{"head_dim": 64, "rope_theta": 10000.0, "tie_word_embeddings": true, "init": "uniform", "init_std_o": 0.00743, "weight_decay": 0.061, "max_grad_norm": 1.0, "schedule": "wsd", "batch_tokens": 131072, "doc_mask": false, "z_loss": 0.0001, "train_tokens": 442300000}
Each number is 500 + 50 x the weight over its row's rms, rounded and kept within 0 to 999. Layers, rows and columns count from 0. Numbers have three digits each. The size before them is the row's rms in percent of the matrix's.

# layer 18 MLP down (transposed), 768x192, rms 0.0894, rows 617-665, columns 96-191
104:522523529544468515488510538457565465513464502396489550401468452522549511522460454389476482437534478381452487617525478469488496462537483487452536488517491534495586472466496490591424502425493533523491488500461557532408539606480485451501569449552509516433560533488465496591541462366495611495
099:448467475422477442415509493478472530490497489568566533502504531504504499509484579435495467504506489374432554549490315456540451451451611525536551484608515540438582550561439422557469600429464534438468528416537488421507469512548525524477501531547500582461516508503474514494539520562461504450
102:484535512444472520506575454512436509521449485428458510456445574493548510569562542449536395514467406695462495585440581541464452441506593494526476448476605495527492538552527473485475409495437475475506529438536446532563511467469518507497512524523486506474490531484564504525492486439471412534
095:441523544458488605515522510555546427490558468491518514531543611526542480478471451479488502440483644551399519437475485535587545543517480459397494493596568448527518501516499560488459442456475468482519443627459547485462555521471524501579477598521632516434487463513477566470396470504501529421
101:554537475528508469527479489465416495556419656461441444476548511457481514536478510398424500450544504414512500383454521367527448453496568562597499439499443580393444450527447541475459495467406386470509504462512445496499498554492631486497491511516484540499412505446438536532496473537506521487
110:587500488512489542509490491506545474548554488454486610510512477604363562480496512561445481337491531622553509473493556522553512525414478557474454492454491438544543569592509377557525606469439507517598509448526475556504582469522452561460485410373625508443426518490468478466494456536534531444
104:553570574529589540490387540590477455552455497496539476523458519443535537524433532565510412542562484365500449387545514347563519574505454543522499572515392444499471505546439585481508483518537521441431466456514515539582483598510448508599496471466376441479500424486486556567484528507432532531
097:514399529609396437511532428493523484444525589459565484461490483547461546557469514563466488574570522505493502476449440485520462480519548541457481499473519452487528539599514457628513436501551597472512487559451495486489513375541443531567441491532442600467547471467473427467532513563574481529
099:516481481414503495517502507473520429394395488425523501510549552443432402587540456444518505443476527528421532504493507538477460397531419453534472478440567474453455535449520517563500461509511411438505444409525500509509498534514549545525508575537536551490457534560539582489431548468510436647
102:461454569431501472536506547497552623457610554416607632452441506510482575490543481442529496444497463601524502588569500512576529517446424566429549549544489534484513518490495530478508587481560493576452520416543470490519436482546425481446537482427496545547462524526462425458458591543496556496
109:541592470534522491530493502433475495460581469543549511438451491495466461511437457527578392478485434501552457573532519489492464476474530469464474399536551560493508502569529516593511529578548451442592448542485552536514477536470585504447455525616525528490474548466448584435465396603477494480
100:465573436512511389506495398480518540465454523529518551445536510491582532464521494470535557508463416406446541552490551418407554558487551470572577434590564401553448585479529458415470448509546451512337406507541400567554492500543533461501505623500549513444443465522538487497517461472515430534
101:562440509508490553440436575597422514488455547397506518435443534484526417518441522539544536448499381442442463401486560542545513509492541393386497463489496484603429431510496397547500488468528549578477525495442493446481564520513578474458527519475462612500484539474521420480446432500490505496
098:442434442552438612476462487471435531540489467639450504576475461530425441490498585569508550506575468372455530514437481450575413562499563480436543555510441563564567483452566482525427444538488465468559462530488546478588556499517538485623526407489459497473417510513539494484555478501518510499
109:428466474414436525488465536491600520502500450427478535486546435387380562513518455467531553489548445519476545480577449520527485510488391597498540564446565488525446581479534520599456419382480568495386482562432446576568465471481439536494488517487558476449602510516569461498496510443527551502
101:434476544431473540418644466442418470497563585416591484499520483442545486461521514498532482467399482441462515519479446501537519460474524536480485569516431469518458521550488508462493431485523481559467474499529522467529461455486553489523487502526508537447523426535412532491560542467497486529
110:426582470464491499548440483497437488498513409484487485589457563540468538536560505497485499478538455556449524423480537505537502462499393497494419467419416559473413557449444377484504470552502528530446525493500463510516557546551555546438507472387554455382446486485446576567561425445505515395
103:425499633568455508492542562455433518457482586431477560541526494524486415553492484434545483467512471426516398363568517487482409496462552495556495425471505454496517572544527474604401604491560396445505528506436515408544533554502471546531434436419477537473483493519532413422499494483493494456
105:604574510453504511433497537622499435459540420345451589545445423497486531556515497510415561525510611553527528417505561497507477443496543495530496444537516530431461570491471511525470467552567498478433472468392494484467477412528474489487454545523520551567467492509535530461484539399529507516
101:513521540466479449478473465485363462542442411545541509563519455580548438589419575513525417450552474518502485533527517464501583513588395462511547385498456528470519497496586470590468532451550459536562564481541473523539488434515420499536513540561506567491498444572564457488333436505462500471
100:561540521529430464518539529472477509364564533452523514507547491491463429520498501577509450450447588498537508431488422528477533510522425487462603481449541553603621489480573527397451477438502474472567528499536502470473621481543550407543593511563532493456463494485559522522490498401523509478
106:459474478539463478494368604525531490464389424508377529473516517369502514498494443579433426534477466473497453559521520447538480496540373483462445545573475533586492603456465419461449572484480461550530546461619597493431468545587527459543499464505486508556555541560541528508553392569486405399
099:499464525476532475509501484479547589541426565491509451484494430578519535502452474535462467598496513502450439500509503526429394533487557479570514521444465502454546419548547459489549620504544442503399500539547464520502492407565464482516548471403527376510461495494568517555571533539524560439
102:468514523483515462533514444467515493556458500584538540444471488534397535540508491524509493350532537278459516441584560588516495442387458521442474443486429446554519520526465487540535425450464571518437463433442484506424439499461484519431552460424434545492426458486518531500529459557497460518
099:507550487474439537413486571533510549487549495437545513490575473498474459475473464454482513503565500419551427520512549490541544460467398523466580505595515466426537562465407539480453453433555503415485551517401427572467418477458531575538521513474583461405508498584464580511496520554545476646
102:502465508486555517463472567461490498440458557518474572497561612518559490424529407592486607539509523571541518467550496476473427461517591425473524490466573470484535516519437408493491473471498477456458498472496465555486421467518555491423505533428521514444471512456426521500515447538515627567
101:456465458565514461453481526497521479504451503528497553463491493541490474584549413536466491457571451636454514563457531530540458544505506466518465500520483492474486485471465646488453507462412479568547575525509486452483491611509445501326573521557498479500587428415466549515523453541436462541
111:512504452561577432477515462468550494478494542604534554578549434476501527558458478505455497502489422597482492442473495496576493552402438553521430599566516560508415518559549499513470355492437449550474505445542540575456537494475463457524509391517527492473499478565500487576490445517556405562
096:572463460509511489482558541544513438584522545606519575488499421442464564533456470587400476529518478580400477542594445507578541497563520451470511533432523518438465531486487504473479471476495423454553561572518538489537587510548474501432526527535492524485491471532520466492496471495477569460
089:404494472502455468494511491473609525526568458458576566542449524518495581557479498548501457538505533502537551464519463534438553428440586543584471495497565440454498433549513571495478455449463523537495458507553602466413551510504473449533506481447431542468494433487475402609575580412614428483
104:539522562399547548473503416429430463481432498490514541488535508533536527489572573518462531409533464426490478543516502509486605584536482440526556547437538473486611526507525573484482389520497492619605531485555493594589510494482512442507539425525467430537477498497490487542578489524495452495
096:532506509530479450571540445578603492552568468415568548493480536484467511480405540492519573567463523482554475516524511509488514527433500571409571554523418408522514480546503490573463502523538544566517421581521418536613478472504467359409506487461453448508421531522606469542498487489476424477
103:520408475478530586579498472442510525474510505410524484467539477387522485443476443533441541455533533398555585413551534421516563552334399439462515431523479503482534502543503528554501479451452414527507513457450508446573533465455491435522513439542521462545573536496489465432523498419542498585
097:450437425521460470481499544446517498512493527735490441537534488490459491412532562477457580502380472482587568592509478439560455472484489506495542438503594534505529515417562325529506502540529488512561490565509582446520559483471556454463474581509478523551505511395550529517445462544423482497
095:502507544494546488476493417466521570502600510278527439530538452520495528518593498427563466547485530648529474520592495525478549585486459431462475469503496453484421516497537532590589459514573515470494477579523472511534502570568549472596430545437480425484539532519446542539529470412526475439
101:502424479572533529429503517552483540544555430575500495452628501558446519444496586580446522427450407385534449492565593528492470537474497490500471564474470466540492507497488507543486511664560545463531565500502464450449457460529503427530479498485449481556562414515489444498500475478479574467
098:535424475465487573504447421587551452456539521519530620504584470529520466513544410442485427587472490493460510391514418467540511546571433545565441458422552399491410471415481489486482573546551501500515543510432504539461520506433536438489518427461536487475586558499551462579474480442478522383
103:524433399430504541505505571538525537591477417526484418440521403448516581550485527545535458506486507539458474568476529515602548508517426589426558528538497484501450519432476491504502550542410511469529556528533492475515514504474420506389501544429553474486558495470449412530519496509469474580
100:545507488560417487488419525478477455537469516618535479485506517429511409513477470530522509580470438416429547439490500531542474538467578573484517544448536462486568548473483540483570556580444480437571415502510545544477480401380492409487532551549444487483462477451482576449438518476500504549
099:615591422525456463544512489503524564440529433472528505487481464443424510441482471543498451437482485342508524471469429514505551381504487622541476442545530486573635481492489524477471620546486502553437464536434517528519600555492491471489468485430535432465570520367482476447500553537480547443
103:570513554484428463511428447457476568489452551638443578527553575590535530414555460419433514486522471513507557560498505484550462463492500597472426462517476470501554439625506486450607479470461555534480474443557477506473623543509519489553539537540478521536497520415513388506636381437439574500
101:520487520598401470508452543489479478531489420446404494465516523547526518427497461417442408558508423382474528517471434498435469556491609539456488473507493498586559464479468471419479419426432502434443472397492506507626450532566453504561378547476397551504570545452510485484463443499473523575
087:465442501472496520555515563516516525456535499612447540472554623500441500488571598467533550495485453355547501499570482442634516579484425522530488438505498511498467593530523507519485524491543556460418456480392427490519413416456544498524463576452440548492487564481495518565512518491549489495
105:475564538501466417424491515403446529468469540563570517521598568493557558479563550620525513414487464441530444418496543510396533594559409417522493512583492524607503439548535447468470474503502408465518518409494444539534530490482518475488444453423579512527583490501405491568409453456516471538
099:477537402475438510518517567502537464388514475454495590489491467431490435477448500576538501408504463265503554473518493414539460516592605491456437549462562514396583482545499508499469488497551496504484511490474412517504509531447539590559408509517543501518474513539419517471425440506456441548
103:463440466431485473504515502502473459422540523488501529490463551459479436493471431563498424529496567629456494497513468485453475438484542464516621565421497469485473478483550501536534540414422509575521551454461547473533477559529523513447409450495514479421563583556497436459526519501635628385
101:522504447414437585437456503535534460433554415376529516582545515424499459527551457510505455457500515496494596501559432479423513492514355452410415621509487479416421587646507442503481560523534536501458465577465493485520501522474418513444472517536472454464495461414472537511485496552547500522
097:491461507422481510477428597507562475568500466425492477459523477525523447449462492390565533539519465514449524468535479509508488530475512471526525508610459448474429466557460537524549514497591532605330575512564609487467532490480528467519518490466555408486428423584482435529424494491461519537
095:451504417433460466501425526496464506519509516563489415340549526496495463533500511556498520505458469473459473456530412567432451480432520519545489487499524482595491497530475418446488404566515662433439500553586475494554490460456519484424498502460536510506501431491504503494497528544452508473
# layer 18 MLP gate, 768x192, rms 0.106, rows 618-665, columns 96-191
095:523494442453430537503493547488505519543555546535447541400596572434472529588473605524431494476476438516526494441524540426489609547515518479615523484576555426524524528427515530528500470444500509475397578524479505544552417469427508480468501547452494515488485536482490600447513564508515454499
099:436501474508479584519473499477410440567504502522448492485462499453558496552474484506349555561508521540543388443480407498488454525572576584521419566571480451601427486503478519465498397549516608542496526436457472516494548460397520483487483518567425435442535481493504490481503458574596518535
092:390473419407609504562575485508460496520486473487494561540446400451443495547555497517537553454445397474515531514484436533462520449450457519489461523594509474522517541504473486451472494489497518487450487363505495572467535431514637506544460419469499516464540425480538537472428419539445549426
102:501604522480447466582481502534601450500566494651458478545551504536476474538533496500514458390466480462525507455432453563507535445448489444476502497515452484480455530498466515383529550550530534453565412466420511514511603461463498564559576562437563439549467542615507556513477506426550489484
101:477605453439479433539481460488545424528538533620415516495548458535525506467463456548533451620605448426472500479503541529553436482467508530552558424497579532457479467545440584463432461550423469443404519440483557506538434594564564501474522514504480485553552485472517443540516528492573473480
101:503523509473453504528452592449516407463440564485495534449498501496453490519440509528484515560495482405481517386496529525499452387487562448541539631521428438532449522449515409597440452522540484401530444470393476569462550508500455434438438558540580462471468525557489403494487516552544524515
093:454533566538549470529564508523440458512489388518452479462577519463506591541435483495506570534515458549607504539495448441386452473460499595538557534551508537609427445523444628490507538560464472573455425509421508569428500483520551531464454499529417502525467411566513498465550585463551531431
104:418430532400465492523560552491456515627428500578540478513472508579438432444548508565543463449433454491524532463488515505438479546457498489581536547532525473564461526469564498562490453513442454476539458521527533483544566383528535535440559476518410443518459486550506502475425535543411494472
097:511548442441463547557513543649564459566507491500426555528599534487434488483503470551577424565466519456393424414550471426435501459515509435475533516451460531514510516494525486482465419530531462556532440514491439522518519422498500496483453495505507609516523522406476434534492500523485481460
105:501468519433470494539515580530486426518434378484445471544583417400528438484490553477405481570472503459512445391478404541497394541562508562487510440610592513528505449546467539558533545477548496545515461497453608545446439486526498449498487506522564456513561600460497467563522568452545599529
096:536525564404559555573475424643519451454553505523481572498496508542529559519520511555470433462554497480571476404434398509449480560491467495475576471486514521503613416442527641457513425473507542435458471393493525555477507525443522464464491615474456509516547572520561489534512375565511521542
100:414442521563523565487507521500519537476444501526504579465478573462544516515520460581514491500513517393486482434437405484519457461481529500518497457520555433530512500481450496485556474457519568400451556497570500586569488539502528357425441483495468486501531499509556572542539448435598535496
104:513520424490408468436509557510494545584602589478517547466534531462459554512546470452550560432493494414498467516580507524449459531460496506492573472470484440514508437414489524437513508579531394548506507467524439576513506461452419502440558514477478492434487488444548658423505513406515453520
109:492549483553452500464527424453572480513548466591458586401503502512509509561536463487582461512472536443554440498472431466511464549460507482530469528503515561487539565550562563434582601589468453479409519564550545511397460440434425476487457557484495464511553589465445605502543501461555548550
101:472495560571460633477536492577504525516466498580453523511495501440477502597545484361607504522501423469536538463470437562465581549494618526510517536461470473517431439476530474454376456551403437447483513537436432515603433440504473551394487553466524451541444530460450484517511543534448396506
106:472495479488435470528530506397439433658431474583549531512476491481479453454488581491511497507469388427555432475579471507490461498411507515439573486501545589473418490536504399574555568430501443518440597540476546496514458395507483506545531513497513507458594463523438484548486556492466504554
098:467452524496475523451496545489524445542471586480499468458458559555444554453471560509592508499586430489579474523446432449501475420521562505484544564586521511466468419524529573485427450454511499485445564508466489446469467521553447584498575491587491445441530480516462522556456573508440444404
100:462554461571488630517502476477549496580486498606418595515510464508495474516415520425469548561378515467433491440523459515472401458463622517437439486550533428512616486516440517567499478429407436474510489547515529476481441484464471445478483573397437468460455549558488488538459473504562463480
098:389508534491512547533626498585513511537564492510575499527506482478533497514526620440474513502524490466485486569448596525463527496466496515620563552526552491505444422436555518517572471510557494505437485511438473509578461582561532519480488577519476477539396550545462466520555428451473465504
102:538424454517463517537519570481494572455486498583510481479537352552417498512452470517506536588460415464525492478514413503496357429473531489437495500481494497410473479511598475518523522538522460469506436534346462546538470468534536526501584461533496569562443497496478496464379431455545604509
104:504547514525474478545474499569539511554579409569489468471513571431509491542545477564439383482552434454528538485469460436440458417558498425600578467557488370457488427579513527521531493494462450505457562422569483545482494439525522593488470520598451526513535514568466556440497565562493482439
095:476536552545496597477629551551519431460483472511520523465608558459538543512546488491518479578491520423426470521518485559508477574455570551489565445516475560549422386493511489509549448505424486433467478531477530484499489440503493479608526436487548449485451487568407514562554414478436517496
101:503444526526471604488524480477531490427549469504512526496570529465526600489485450493485526528435431468501508538505427527501455480465441430534561534486476554475525497419468535501469496555456461469522447433557410546454511453559557428478434572470545461419513473576528445543569603510561443453
104:553482557508538482573528558468475442521496458600462491519515456398524500411470501446509459527532535469600492440425504538393509484583576451478440577471424509566442420491453539519503480427536512524456526599478414546486469569581536522434512510553505435470467501541515410522569450481544548479
098:502552466517463402450539533486517492641586487540460534402518517475469498421496466443466444633529533468517491447505523569567495478420461372515524451490529525493496491552479517497454542580533572498414448462537479438478411482507532511389438473426470493441542495548532507453564529545523507482
102:498485500499492437521425506502610570608476465490466478475460489418498509544493574519448467556486583465531499513549393482386504418511534469493580462489431506562411415500437602397523537474449469457486487516515526448409489444597490472471552519452467416476421514421517540604428513496494530541
108:542512536458466456476527437576544531584504424561516541578441438496444555516594503436532542550447460400441466522593545512441492453512535451506555391576469593489484496550456601416483470458465478469492500482437509534534536481370393517437552547557512450406487532556489517485422549504443464599
098:531404485480518499529363602420501589455531487533506501501427487503458526577424422417451500532475536456509459509497583595460497471594525546512543551421501472462580439560560472640503416561489575577513518520478511457424531513444545527559449456544536571523519572417531493556421499585508465484
095:397499461464595502482505522519516486489493425511487436530553445484565482483459459565601518520537365549454604437485496344495423449498474551498502525600520418481507489520535415528465514475522521434525530514502465500387415543503542493596487468485553417548520445504480503450512491542421564521
101:425488406542464479501516537507576412508517435586440521460531474408478559564413612402550489494490480452436451523411512530458460512514524430556547485606536559421503505523486427513518451535557523482396502486427531583467431437550461561450523562533479477470512542504440530466490528494562490596
102:408529551491475440485422547370552528472567453592470547459516494439518610424452637438421530503551500414422497542522450554448529446535561551487615491514508511480461448493509553562501483468489446499513503589508476509456350570517542546447466553494497524501546456507484521459448463460520504424
097:537577508465564428546575431468579558538547470497491475467482513481406572549404472509491501508411466432451541452536490361467496476572583467496564527543499401529472516533444442456503551517511379432532481445532600424531460547543448548513486511473428505513515519522416461423521559531505611481
101:426438557586498496532554458428485444500519472448551486480499449492606489561572573444465447437437511376550484433518601584488544551541528501449496486485601468439521449518585497470575419520562502511384573572472589526518457543438537392529540515546479445496573418505436546535500474536489482500
097:496533606505403488553628528498557465485542562477500563462544567424514545570413474443525397463514507508526434481537519399552491537558449455441499473445576543481448477429522552542461507464558402541388432559492414490546552511453464475533536521465605523473480553581491498451540518512459432531
100:416534535376516500556476514532440512539470495501453426503464455571528433642582506499544504585474602481531479496539477453450479440484501505460553556480560515545581393528419492597532442515450531623441450455562467511439466435475593538458547562481526421462462592481522505607543612535566535410
098:366605530508488576526533439402536643497545496482489388495541571487446474492433492483508465535552397555506443545410438535509466482530498500477479426461563443505548524575543493475504575572547519500486503532465504503514512520564449477399500497514556504440502465499586516507398573484559444518
098:488540524512419468504588510507444546495453412544547533493560481456453473466484499513458517481494460513524428499499520472370481448485484417525565430606545449471566501504448533451483582527493372455461530587498587396528428592505610515599483574465485454409446537518483542482503448461561538535
096:549451567481551446498467438443460500533534549574508506559499512575450571430487467501407435452479500453461482536419494405441540442481464457509509495516518560587514513576521470464537488483479507483481496545463553485358493469548475462494583496495509465436480511405449578521493559470516392525
099:515540475453469455584548569539497470525488418495520464448448540456521500565550539454476530537505515518481438471528496513448459478514502490494560559494502591433445562382563464503539464453450427513579507514440525562500580510510488477543470461551491553477592511449598560483556572491562484524
097:548494494495465532542529513552470429420513596542466559539486576485558528556498555516545504557446393440502511452475465542478517547576548547517495495482564465578500631527632486427479486552519383445438400610487438540443586473473571503426519511477435469511526546536451479579475479493507530488
100:427574569432516469629498474595534506496505584564528490489547522473593476519473515522599477549468541462512413442453382449496542539377494451456587491480517445523417527498520575454389510462473477635484585511534509534497590531556492500468461469446513410510554598535425550556505437514536467456
092:534445491497428440580467418463533527535553456512563483483450508467539598420521416459508519565465551543539472442493553615481450521490576514434541516554501589497476545537590556638515413418441475488595469449449581412514502496535466482502516541498459557492561449451572509476541549475468571570
104:420552457484502474551524480482502424474488494553447518473559457526431628586570499426434484482505367426590499579449511489500460596483503417492511589435561497444488551456573543554559490440384528516486457561519521491536519469481464560483506505537414508522463455538377617432555553445579362443
097:403541505412501605458509577523538501485423547510517586440446440390460533557407452478574539491560452483489469454446515499432531431561379541515582527538409496529487461422509476417497555651480383470470443514466509547469572463487479520508513512448565580497540598600470542504431486584550424526
104:494592547518435522524581493491566508565503579562636487371521478538479594392499477366533519491429536485594453529476497507510501494533541434517532438517455472515482477525517444460525438570475458507403505580497547496624400507395489541454481619590435570402384521535488481522546546501570446409
102:478423562577515489507610461477456583510444531485483517579450524451504561486574452646548506463529533449506497467553418443534465535492459368592494559531622520532542552477520488516433565456504536543448520473540622421502462442413460491501593546450563375414488491509517520568532540457457511478
097:570548451614483500511553543560501554538551487547516517385542496483467450467470410451568392520565458495591486531536462529415339539477566512563504507435548480529468533435485515454438555497482480511506521474547506503488447527503501502460465555519453552431510518546457479534518508576606498542
098:510525398430448545455606497585496511507452532503413486571534537542485443509589523517443582602508530440416502472523448513533400515550461419582504463468476453515488488443517547460495490520560507472431507560435547507472506445586497477378454492588535506506523522471554482404527465540432455578
# layer 18 MLP up, 768x192, rms 0.107, rows 618-665, columns 96-191
104:515504556486481505437585529511455516480412361447432466555464419598444478428504460479456462531562514466531557435493535495430507403484507492576520515483481521418484541548535466603568501613515518545547441500413419415476507450504494567587583474530543490542561480554614469596461437510480599551
101:526528365474509559487495480538473538434431543504488493510445500540557424499404536532517506584416494463587430467511448400513461627541508543455501545462456450526516476537426401570517502545529449436451551524429479494568545531469579431509486515561502581490529567449485515517559466570517393508
091:509448490495462527465556546443513446459511550471526473557485385457455511471480593416547612493446424529570494608564534384457444479538489515478547394491468439498447433561503506482492499520460440381503534436444450478557534535490553483511595552537448551498495552473482429448555529471564432527
103:458570569482524500496438520496536566481500426504373511528522439518485583658466585578463490492451522549453498464499574486458554504438496527463510571507562481533604462535455521434431444468464454544523445536497460410516425550536585456493452605452435577475466421443447508429451448416506616500
107:472490549512450540499465528481504426487573477494489448480466500491505440441584483484509489443516447486520474577492423510440480514450475446525500513583549599595507426461427493477518512576582465532431573484433570416456403518474547468501534530499453459541513588515477554625526440417467495509
103:553522449401484509491594512444506415469493396506468528422553518578533500511454494518475567462533530574473470515528474521528492537548620579464531433505508426440510527513538426611618546449557459485444569487549537376538427527447513340567534489523428553487551543507454504528516526527505496425
098:563486563520503422593550557409479594520455544431443489444439577513551449470439464449471451569472471482455452548507618598514444449485518471580498500552627521374499513498465490481441525530556520590451521505492541503483501467515426498486509539495485523508480527481480491470564541466481595510
099:523540551549504519528459455435534499526477461538552448456459628472593532456509564457531450482455520514455445376488525505521480469459551430536557539515426520533539563495541431550477454431507534444534563506573538527560560457504570538487487607651480434452664507492558543469530481513429469426
101:510459530535532508622526490516569482538470558517579562491522433386610451518529419499534412431460513578541409545585510433461499419547512445500511487413496527444536488504504491537513565524528431497429473525496553482561484530393422548440526615482529498478494451592441515537473459578448452477
111:470667506501409519471504424525489355461538494504558472560533406529553527519593447542505457480473577441447491485516523495508545487468448461542441548446536584400565467531502423550459573455367568515495527503546384460542501471554461523491434514496459422536523437480446582582442522410564564460
098:445584578446540447532520511426548499441426578522485541520556520533569424451445495450468456525491591475481447567461610510641467520491478444448506485440525464588474498580444509553544459573500443510535488522504422515565428541587554454511509514500444441465457565452537581452528453529561378368
098:490485473603530437508483416587589540451572431468491386554553501485536592462565638455569414443484524491434519580488493471544485555479474524534397497669556492558522561538489445488525444595439465483496502417494559481437420444461444471481455472491448375524489502470512558487513586467459537534
102:566561545438601508510588477415573539444485530536556421503469481466549443510426475517478436477433550453501493501467511548569504529573487443491390446424550512549526538478509427494473406468426534468479522452569517484489532508512566556504344595574496523504530567446385561492428432528488467515
108:558487498522448415467466532530536461414665499570423510480434510478365550432566543411529463572468466537491559540492448545477522429521506481515441553500566541441486571554561460442587466474476525568495517528472459483558423455487497455471559523516500445483348508575466502513485484402484510605
100:478440525532496448442572540461525447496537507506527485474495506495469385420507548421561418425427469548473481472371520510465447561444506523439461434458565541586505487506571529478502558492491469455395568484572460509487559515599607522469556529526466554478448528468457548526496461513495477448
106:577443505558541450531497501480609548498485421469478539536434577513510437481523432466529560498461469593476501588515451483592470494451528489530530463555479561464489567633532433549485492504424396545531539522512501490478498544473490461426496503536455419491527469460555427427464519537496528628
101:531486531412434536535599473490545563412581421552475494510426653531494396574474447475526482491534445483478565517497418542544511437520437521426520556572446463494494523502527560480581494500441519517537448522472470553469488556474570525465535516503447475517514523521497548478482520493525412592
105:538471546534484521473362434576456473571477520538471390477419493520575487484565585481516471483439472545510536475436465489434542463491537586514466449527506484597529545495443457441515497539456460511408542452564516561467452579380481497421506464665457550435490494456452526559428585507505497524
100:376557469479456504439492528446564505523499544410419497512409509486487524507446449598438501416598454563491475480399509553444535422466503471551536586472421446558509533564521485500522492383460500504588495405523452524505516500421541428484484566528529489565491554469518485540489496400463459448
098:494517434519524554475493510431531471548482448445598491500570412538543568545448514444505395553480528508549512519512559485533487464402421484475491522575476488467539456543489535562550483503485526524518487507424441525476387585544552496380426470486518619474409489442426460585433401551500516520
103:575518581476515564494421484583502488502494428514475545557499457471473561514547560617429427497502585538541496446423483514524508498437490567514454478521542530572419534440438573509512585487483525524513580528550502496502487498540543524559582507494575522495466469486501526588451470523473445487
096:496482525415493564526537584477454451507512497504510529505441486463483567412438509504462507485422488487478481577542535520459457476514546516408456436484434477526459555514475465481558651524443501439495494400469448541453541532480542518471427538540533546459454576520443469478517486457454449519
098:504491492514450521438529588542448479517551531538539493457558518451415487445472553381519451505416478522463520443458547453481474574471532471463531542479506470497449516519465464508466506536455543496498609547505389516515501485548480561521460453531435553438570456448540399504566446519447528453
100:450467575459503482501404505407495580475454490484573498475475517494506410481480470473468416515499457522478522534564520491456515606442474558465520421478528536470545536558559398565481633575488442367515566479456562568450519512485521554475564522460500497540471525551439398446585526390514429525
099:541566566488468527536523536560533439527455545592437513452561609501471397461477477454558570476514550562441475438455452506540449462506445480457403468527475537512503499394503490457445467573528453546462557442477529508432484525430523518408482523497445593553439449451569425504446466420457547536
099:513480464428535502520478445441407510434465520562430492456468569479513541520490594495440571467464527533505524533473526447485450505499518537497552490453411461580479502512561488590567518521538457494438581530457458529532397457467403535390514495468556478460523568467536601475541450577524576523
111:452530548565516515474449540494435520484525505412529517454546586500527520567419444441525544496422514444539603536510504534562453512462515493453629487535469549455447480552478507483551558527475483489468466474540549462615465433519533492427493501491371562411491487469457456558487396522499521416
093:502541368523568593495435447481519536436443560427590563460522555524494520424489579420470575391491510574565536499495508524449605386512434472526472540543492475455409519450493427450535448438581514533473563458505526463500559533468545553432505464529470450545506534462458508535500495561556510570
093:439402567540498521539473552409518437593459603433473502513524498545483433503564488490493508543422473454422462451477492502541522519599510489487577553434422509489521463442489460523493488444622502504535538436479551408510498519439589569510442431478493505500510540510548568478577447568470561471
102:416539469439541514568440442592523399466483489520527493551497527506488534536446450557563496489560477541550525446494480515592499463548457447477637512533464404516538484470504460417454546411538522619502470453415548539455522486463546460486452445479519562411558539554422497553474523586559482464
100:526564535471487513557473505496512490449450431457481525614498487394528571458522473453450477491397459466396547453522570437545507424435442541515496520532467533567542580582475486479467485574523502515474493516530535516447465454583541594401476553466383492489485573481482472551540556463429483458
103:462555517512532506477478471544500479470567543466418443495466558423531523515536472456496511415463480551392457516497505461526505501442479612517505592454390427492508519458587488499431465501594457433532575437578533518486528536453549608477571497419514582554531515532532541526426559555480523492
105:527553469484484487440517485483529463505458481514465532546415378541542510537450441472445532581455546539468473614433520510445471493511584489471543566422560446491472499488485585475428417476506557535516409429454419479455496464554487508539457385504512421478461437444537469470489434535636438517
100:416491436412510499483560509519580455458452556443466457455527567456502552473423478410545489431516468560576484456401535495451561507494488441404511537528498480475482479416501404452463447447456469505472478567502486457510468497475491502513515472442498500538413501466465428524535383470474566528
101:440513508506479526448589509435496494443544510511600495411394491525575501517498527552484543419602448513384488528488524488511482485569490531485512540471587459478533543517490598502507581458528517487515506415493494500527516471447421440409497528457506467509501528500507529603557438467449550581
098:538557539499504449513509499537564583392484497495473469508622422472549524572545606425462505544563497504429471515529618498493595494467458539560576470547476493551627525525498536539521419506485495427489507457465527449569513565579451538429466579465549473441562547536420550491514539500476489512
100:507419509476479455449550562485510475486401539567505525457545499528546422500467473438466518479506562467498585451513521468523562519436466598482423484493601406406558418412486532483487489496503587553494472487546539445512523452498532473544467580429415476513508583543469510469478499546509501521
099:531553515547513491612575499577525448479498544478476513523501579512481507523477486476575527611549497550460468475569628577560526539495544565490559478439458437452476482484470501580422474543569515475494542417472462564481464498528496514459534479508553474525388491456592488557534477577464480531
099:595436563463491517508517444490482445545476535474514460501541574537521473511546536494491557505539533487453471401514513500514608557418512424442476449477539549430521584520531494507506473418428418411424556440573456508525510441528612398520561535469475493485453530568446556513544455509442584518
105:525486479610465412527446544522476557519453494476552517492457584545405598584470451489533566504506565532456491526581570424504551547494480567454468563479404497482443562494561441546550517512458401564559519438591510496460532516493511602445449521464566436476514406500424463478478414494606506486
102:588525587511527453479413511506554432573626482526550597489490541600436434492529486610483465445502522518429525436529456500455474499529567529539466594522495464532416564570536536431572489503573531437555545481526510468422535510537480543451552474446538543595490510356605505534450425496556546555
090:556570449465468478561551497453428513461541522575633511582455511574561451499487531439484507516446523467492544539455506500551589510423518490523502426436486481531547420522453530423528548561418440581481568521536519509531447429460473544429499553378411510461476463500541515545426503415506443530
103:548525486459481496472537462404534428506503451457533495523470489477511571483471532482543490489524476417530558526451397522522491479465476547433606462467446552469522461518394429475483510592530445512490463537418563475548447450445527538483582547580369491480485563498557443555496415485498453459
096:448541585543505506524578492406529539504543570528508521441533640564485472413502541456466603553522388445548485469411461531495510514567512603514468555588447484512480513505515474507536437395455483455513505530506510498448548505531472573534509513475501485519481428475541407537468549484555568490
104:557516527549504506530574579535581418444501601504585522475383569545454527466479463436434555446450429440507539466609509546497513490517477550603488502501492502534609561529564488495514516567551493482506514445461475466508474465406472406588509458556474582555505443451475458553479487449530417574
099:499456527490503444607502580466434388540573528470583482468496554507601406470414552533495507559505507475461468461498458573532510512557482484489451501442400429497470550576528648555505442493477443568446537420538534471530382601529497454464509482492413404501432486450432490459477486483538541523
101:571567570493496495555436507456571503521508458473473535506514510459518489486544476530584530495493598509428555514543504499501501535418466524490592602435484560476571409536436549592453400474548592560548537523529532503452447411466607516559567542517438548407499564497535514469533460485460524547
098:571472442390483494520483521621512554544480494538507449553527425491501489451465489503559428569623422545557514509505514459444502534541470463473402645489593397507504510609538521536517433476571543522530497509510491444350495557563392558602467539477478521531471485508531454487376547511566566516